python train.py --num_hidden_layers=12 --hidden_size=128 --num_attention_heads=2 --num_key_value_heads=2 --head_dim=64 --intermediate_size=512 --vocab_size=2048 --hidden_act="relu" --norm="rmsnorm" --norm_place="pre" --norm_eps=1e-06 --positions="rope" --rope_theta=249000.0 --rope_fraction=0.75 --qk_norm=false --attn_scale=0.125 --bias="none" --tie_word_embeddings=false --parallel_block=false --extras=["some layers without positions", "weighted sums over earlier layers", "capped logits"] --init="normal" --init_std_qkv=0.0573 --init_std_o=0.0 --init_std_up=0.0573 --init_std_down=0.0 --optimizer="adamw" --learning_rate=0.00192 --lr_mult_up=1.41 --beta1=0.9 --beta2=0.99 --lr_head=0.00738 --max_grad_norm=1.0 --warmup_steps=347 --schedule="wsd" --decay_fraction=0.905 --decay_shape="exp" --final_lr_fraction=0.0 --batch_tokens=16384 --max_seq_len=1024 --doc_mask=true --train_tokens=178900000 --max_steps=10920 --dataset="wikipedia_en"
Each number is 500 + 50 x the weight over its row's rms, rounded and kept within 0 to 999. Layers, rows and columns count from 0. Numbers have three digits each. The size before them is the row's rms in percent of the matrix's.

# layer 2 MLP up, 512x128, rms 0.128, rows 151-200, columns 0-63
107:544541517437482466536586529540567535477566537576507521463517484551526433487494587480566526507550491482543440513459486483524445585501481463483477470535564474496486440571515529485474531512475397
104:476495406540637514533496529493474423494458526536531467472620505510547482577433593505558472502539440454447523488428390502521530520428536520543477502504549503548567513428586517484452507405538503
099:521480437514573561457570484567537468437468565520533493489528511520554504572438542456506551410448417435397563472451476454471513448627531488448507545398484504474487503600519543542426504457508505
095:588500499499494546514447442562562450461384564533511578436527424464532603548475460553561505482421499525414461525505458528538515435549486475476548554475484525529588531553558576512405512448438569
106:538543456566470484495452483508541421484538512480467475563535480438536539520606451466581538456531488502503548648492526559522560447444529415427367504540520540470456499484563531581517483487498565
101:481591445487546517618407473490560518415440567492526498427527553464504517513491526465497617471522488447482452523499485452606458549384532444471544555561569479469461481520537483504505430413431448
102:448427551524519572511519518478515615421480607467518486473602520501527457558577549496495614485495456489431543477448588558520586526451541434463599513509551500560431478536490593428504398495443432
103:449523515499541499507441503466522550550468552560386562520493496588471526498486512472486532445456465484482598525396506514473484488486487404447623523505539446525626551517572445573569528511552520
101:564528457561478506526459514436508450372433523473465511546468409577542603587541487519472500425538475542492532496466475581509477467464516424510448611488466389510442560543511532506455436523470482
099:558519454510456467496478537498490442434473560471460547452512489454561639542447450438447498481508519518476566464454454536472455554551556481451504509428574487507460502409500549411580541466447551
094:638493499601527443448449499529455528425401489484522441527510514452481516598539582484553553503506436428513587485471514523426485437438504403561528531397536468540546435489524529482491426523442588
093:557487470490490481465488468398558515457511528482496567463476431444564496526463484448519632563537540413430497436506536549618525418532607519516482466532447434417516489454489496406461462499433459
102:631604474422541458479548485544476459539428496617535483480530538466548504485488488537434530523476444551572504445498537457460516468494389447460534443453475524621515613514483473443429537466463488
111:493453481614451540571497480510565524542443523570407460463528514505560503528429450456560518397485450543449451370531527520494508446450535489480481496491473499576432457483504554535517559478477552
103:540519490491500474527480550567511520378532553508516394482519598454589567580526473439590542487539506500484493529453460468549515475539550528588475537493553500537484553443463512496407514521535453
092:542583443560553515536471544569498481508501578468483544545500466498550534539401477523464536433611430481428636500459431530443528651500464449473461416537492486503391515441514597524538557531538504
104:516516526475560514516527476447522562449413563483512517575555479468528445583535528515477531475450447435529472493534475514488489453448577485517456567538446506548473509477526478535511469429520501
106:460503559513435497447477433599479551482544552539496519478528585474483478549507537473478528517440475460608443474499427454408500450457452490447420473493413440417396528494585549427486493450503482
103:543508437479422451550523495499586483501475522520520529570486418440601472537529469530461557489536470481450450583503442557441464518515497464559513497472568522527566496494498573443460505521466604
117:499514448529514395466513416479517521493546543527475517500601445443563549560424558492540462447443455403526523487453407490514463538482559527562489487450551496457492427488542603470469490461411439
103:486513542454448499527559452453488450483549619504587496534527447550548526525448488565473523448527549402516428471507523557471557495500482568542476579451492515446464532432468509522484537372483540
091:493626468380597478483487454524429509564524572506543532461501459460526484447501515412550440496518457545624487442502515505512497432432472532499571573463451435501562529495511553490469423504502529
104:473555430448453523508523454471565429460448521568455489558515539530474520474416423481413516479538457478573530575458475500440447618488495542466468538577509529542435469460549509525447472479493510
089:500479463476422513539512476482562473474544523540489468418419405463500520511497489551472459445616370504539440561486483533498504530504455493428417487436504498646496369515543531526428628490547551
098:550477514488513471460398441509566499420454533430437396453527492550511493525546484457568571437409459504496510515458557607560551564544492403511490492489487447532572480508557619495505523442477542
096:571526379512439461503494370433499455457594522456485515475481503505555500551493531476547487527479456472525500454481482465495431492420529527535467505510427459555527481421611493568497533447505442
095:450527465441524544541505455508422487464486466549547430502463538620577498504478553460471501561455507454385602548490502537479539493386549496537590465537476571537519536513579486482561487486454558
092:427527455485470570610522462523464541528476519503578467489623490528499519572471475541499485496544575481511429456458496548512556603524464505532519584513486474541496505401535621565455546514471517
100:540529431648514497537448358510451521485491549589446426536481477467589534519558466548456557490593469560529485561426503489460534487486535543516472564558502479527422441411483402468495544545473570
104:426474426543447484508549442510519533482554495470453480544481533535538525484472557388494542517484310486545535405407547519514503576464507505437481505565568450502556463535584538530443563470413537
106:409487527525596457596515495583442502490536553467478515524405535494515573622506422595541510456524462458547533528570378445544443542499535483447506529420518537446467439483530570460460585421457548
099:576551444489437452421508430476481414464424534544563563438545492468524484521463577447473549493452516575502505510486350489573589505544519527445493461492522441546536564557500482483536505412482418
107:501602571565537468522456440432558495445476548538515513452508419485605480509523426513484543519529488536600461467483515505558446578532529551560457486491550600588499501448474489465460584520444560
097:507523488528492467472493450563396464437494543560566466373553463453518516488494509460600533468500456523615481501473529499540488515448428454560465475487531544479522482551533563474534449452447559
104:551526546485512478409496469512444562540533570488562433444525558510508444490428536433338552461552454555499530452470443494449486522520461414585428484465507414567492524552491560494416539547453431
089:464552463475513423572398479492541555478462492582597499514438524499521456512520511454488547560423467457433496420492419470505387532472481489551528492577487460390525435485510443449497532542545455
102:435610465547496399525403496526476539534436559504537453457494433527471507586572499510549594444517461489618422563526484390530432543546513471444481493540559508604422502516509465475503575450488449
101:492577498507564536508533561526490467380508575438526377498440498478556573606458505518473458465507511452398480422482432499438553516517508496491623532516468505441490485539491489520546467469462500
108:475485543510575529528503459603553515476478585522536520610501460422481498483421538478580533428531458526433439532479477492460512617516512558543515425578544519573513493493456485481464535374501521
097:511560472529495415494489489529465529492543582477548519491586508462506439528499506412480524438505521440628469514475531484503540500554440495487504553501389492512505476534568532449490585567446422
107:460482538477459501548454442497501491493519587507492523451597508450479494526495534394542512524437441424541584491434512563557537551494429513498431497523479473509526440571566515529443524457493430
101:558581486499465485577518473567588484512459487556511482517555396527599571531456555477563503435591500512446472450495499485535409531558500355556543530507515499541416441574604544496574483426451627
104:508440496492586512456484453485536524433528504552520447532542527483563428607436502496484544403470535508502493481450473544449485475432507439590527451552471494489508427565522569469427446441460484
104:522532506553467492591485539541459537449475515439541470450487464458490455595464494481510508540568407573562425529410552539549532571550500479536531472501526383489411539492528571486436561545475508
102:574500466525493451538476471409462475464597524583503380475422495531553522514463592540519469581567479444422481460455404543529484544361548520464472532527496476560459489462508508517422514398565546
099:533401489465598529503382475452491511379537478506489528439481499587511493619464517469419580477548454504480477499417455529539543560502494566457454565422475509513564456526396455485515506568470495
094:494527457509483542403451503460486498435507517491503507456519397472519609534553499460540528502394452486494462413455489567556514538410528572444519440470426512516543567440451570415454594420491534
104:553474450553572469428442509488507469486501491568478468398467520550673494541517510501444487519515477474589424492427494485580476477546484501479546389583501527480596544470587492531506629443479440
103:517534463569507459557488465494528474463500463613495393483584526496509500566487451570550531404462518431531553490467512496494588477362504512440477419477503468542551403475513478473402473485480526
092:508546481610540459515470434513516453396478545413545457513521430512487558571511494539630568530477423533612492550496566511520541568491490459586553548465555456572495441500574578523384519514475550
# layer 2 MLP down (transposed), 512x128, rms 0.0792, rows 151-200, columns 0-63
105:510413535538552550486433510408566460538555447498468524487543456592525550456443417469477527539435454460462547514455562522514546540534492517500463527610440440529472479545507534480605472500524505
107:643481582492546532555444570481511486483495559524470577485497508524443457453488519525489412559459624533537525401531560607536534579575574513497497528471445565538468510498505461500438378499424578
102:538498530444554475486477521430395475484478642511494445502531482555536524430506503567420462486595475547441583613505395512533513608560450524583517545487458524490522487510464480530488476488397556
091:493500503487540425498421617460434527449438503535479608460389505573454559546504501497513479450571524559521546387478522487539499560551484449543585574472537506454518523522483517516536399488489524
111:499514460485487442450472588515544462461505467486510497465535453461517388522543483476543483548544497478449478558467644449537569428492370498493504540510435494396439524493549541463537467525483515
099:462449581524440441483545568466520533572536494453504516473568503445488510490497395519438439495429524541538462527600531440533559520522539569542559511468574568430495575472509480589471491432608517
102:463606404433507492416457546489441553637539463505557476498521593543435497548485551538554461475503520555490431457592551473458532439495474539485511489595433486498546439463447516517475518485515610
095:606513518450596467472452536451545589416553488562602450494547466473424519412503492488575555541504574494514528468570489461489559547545511568451477477416485566527449510440540591453445506474437451
101:514539520446475444381488499430521502430447501378608484537516509527444482484572485565498404493472575474506491537442509404473512635478500621589531455523412443459467453495524398507520516514509502
101:530581482583468519512465558489446532530562373522500567552517586471587463466441508590510443539597518420562566490532505506489431475518532465563472475489486439377590482455491523527547513585479466
090:556572570482405465451506533486518485514553473464563345524506502483481512400547454582531476465526501570523490496549489455532498470449529594532540587572533532432395501520447527529492502507392535
094:459533465464611579450553551537510475490562477480489555483489486546420423553473537464495469480529430508461535523447501422473458529521462468442528458566619536434558547496460440528544392467494471
102:460438561546545477491504547560467449558417422515541574585514509528479479407531481440572494559506555537445583478602575436519584463475505518504550422625534491529476524505538489532451395469525489
116:523488384519576442506430558485469502542481438508417475504548450430466462516444555584576460477480504576555488548534501494397499498515509520576503410513529510505483533536502485462440527580509530
106:478467501498531561361469455601510533612482486462535480482574570446492507627463555497501455490537466507578507550559472453407555558412442467482475486576509450543445516462492533476492431524554533
091:496436504423508534483515536537449437492551327436398576489499515441518447393539443528466504453523563557539507517528564488455481423501563519457421477507464560507499428507454421510411456592545555
105:392484611481506489528502478483389440528468407496484409599460530492415530474444539482572420414478501480462520490514495559513493498607444600493477532543488471494500468461409442502521467473534505
105:449520543507457547554528539416470433518477444564490563507503500465403498498476552515419520471467447449552467589520482519466392476440474429521485510487477537416449465529415494489481445482497471
103:538572514501624461390425469440512548445535554571474588447437488496492457454471490464571496526515530412547587466478501497441474389487471597561557533510488526459405531444495511478461546526489491
126:436522498541453568509491382561436530548522537561457525490502461454507423488462450604428487474529435453504535464560455546544397487500494448552480446538500571483468442515525448518519492511580419
105:522469544477485574459434439552505438515493468401474558447524492536529481504437462480479489412475532449526507563465436495462465474516584456478590623477430450406446414545516420483565475566458596
094:479516464485508620528453418567442469518520448466442573485480580543421476509385481504463437503510524572482473462537571522584587473514495460396531506536533526500453533511458534478490391427500467
106:565446399493512466434533521393467490472568556462541450505441461527477524483495430572545486509486545513463530424573489431553502412458441542441486573560425480508406477475464531491455464526456509
086:470515502502489477373501552465371445420562374391494510481472495446502507523582494560474525548562594442537500474557459463483500437446511522456549537520495509361518543545465548466410475517487442
100:450451444498434544542552524379571539627525542621520509616519351449456465551552482386416444486551520452503469442446461483549477400544461541499558497500431490530486486526482466549566435497495491
091:392393547491594446478550583569504471452559432447452561521427500464442492528495529499605491433521488603506481476500427384492578432492612502480521521457569497465438537530536464545497471431504514
087:481391475447498525443566559534501458555544605538540563488416512411452483435421542505609499553544560495533484545534437472542545512566513490450424441487450479565500433498480574504478491535479455
093:448475492473577518466580520555394581510479426463470519472528580467504458461520413554502406507509634470537540472474525554425444517559599447380410471457505547389489481483493501417466502517422551
100:509424474436462525391502526500454506460556423505593571478598583514462408393522436549573464563556469548515447469513552556485606460498436566386556444442442512444509483458568540515468490430455483
103:382460504480545589508514480540601546571510522555534466499510409446409498514518473520519539398587542495460561610543501490450427458511507514511507432596545555511471414537533408469558535535551545
109:469504512494497530473539503483497459572398397525472551525531536417518411458467509483496520565526543559478527545473506631501554432375432533403513517471560596409503451515445496553473465545491541
100:456484450442446512498570524513489472565507539546497498451485567581543506468512524532377450539530509515488509544592545514535564382587446527486419542594462582463536476592484552524504403507510508
115:516562475543508511352539483498465535439482408519503409567492455474542507476533463525492474483433494470441476486583489596433515583406535502387399524496512409404517436471582507409491448548528513
099:389489504573506458428458512446471520518366494424472490390528550503552491446581460387460519598500479538525579530516431489486564436488499465523561402482502399482425451500522545506513521488497534
106:449512470491487511469534543491455494513488475549485463580556474368495481412576501414549564498483573518482427598550460427544580477485407528541484407488495438515521623511492505497503473471490388
085:519448567468524511524609543462627460487568489558462534477495491519445470408532488527603497510488616553452472519514452438527475515519435473434448596498537508483471505449507618558533430476444472
101:493449512455550572572519526416493414506526405481529482550491591492509542395461455453534490501537577411501585580540514526568525520457477464547429496456418412542533579461360536512536481567496434
098:501508529496541563476441442485555469599442394472446529447520530541491427467483492473540414517378490603443499464521510456534472549554440543496543439482535583473469336469459437514493516486585583
112:575573506467502484455461490449446561558517505499469516491458564464605593478436602473574511524545571410506510598591523453506518541557577430473536486467515483504595508511547511539488507482530504
093:467464449440429502541513496521399497566507477479490498526511492555534530399534485563518495572530496536437496424591604427577470490421413603564482557546473467469518584500498470497552509496514575
105:489427410522530563503482535449501527563447487561453490511530522498501468538520488571420500380560580391521500603487553495497432579469469498461500401562454521511487511529524417581596512557534523
094:513479498489544515473388513558480482514423507547469474578493573464498508384509458549494455572457539577491567470505444497512458428581541488461564550530475394433589490558412494464509479385463460
104:458549575468486491455505488438559499588540498520540472504405500443487463506491484513525568527510578462398472473522403489476477554444491498517525472428497525408468539490596500589505463397449525
113:457466489508429433489498556523509504447453454531524433513495571434433469570448485505529471511510522460603543457509387464541487447450382596464485508585487536515530508449489552486440509469474543
098:528520541495446501511515478542486522542504472466485562420505594466566501437384509596462505530514471542458521494584500467529438435580466471554479458567432442455545424579524505508494508591449452
097:486484523417383500496500568530560474565498507486391568452487503445502485574540457532504428488500481515545446550426475481517478458446493420441578471503477423416491536578554431530430536489483531
088:537492529546538547473477590414552591428539513465462511522511493556414575487539527460507423562573507526562448412560460532457446533481564473447505556380472484405470496465464521469499438566546475
110:520536504512542565503568531427496482444469521521572505460558371486512354481524458434557500537546502587519507415415474580565509564599495452468475462536486544587530496548607498398529524527582454
105:460454374502561451477472509465524464552411463559549447526462422481460396476478537517504488465401427497475464572556565396455536505560458490504511451464433455496439530576453479466527560506433462
089:530500566530433409464514584435464476524528373456502495477479453492451584495456435510591428452514571484502525480512500452439572496417499571388537529503440503426371549519521532508513485533539430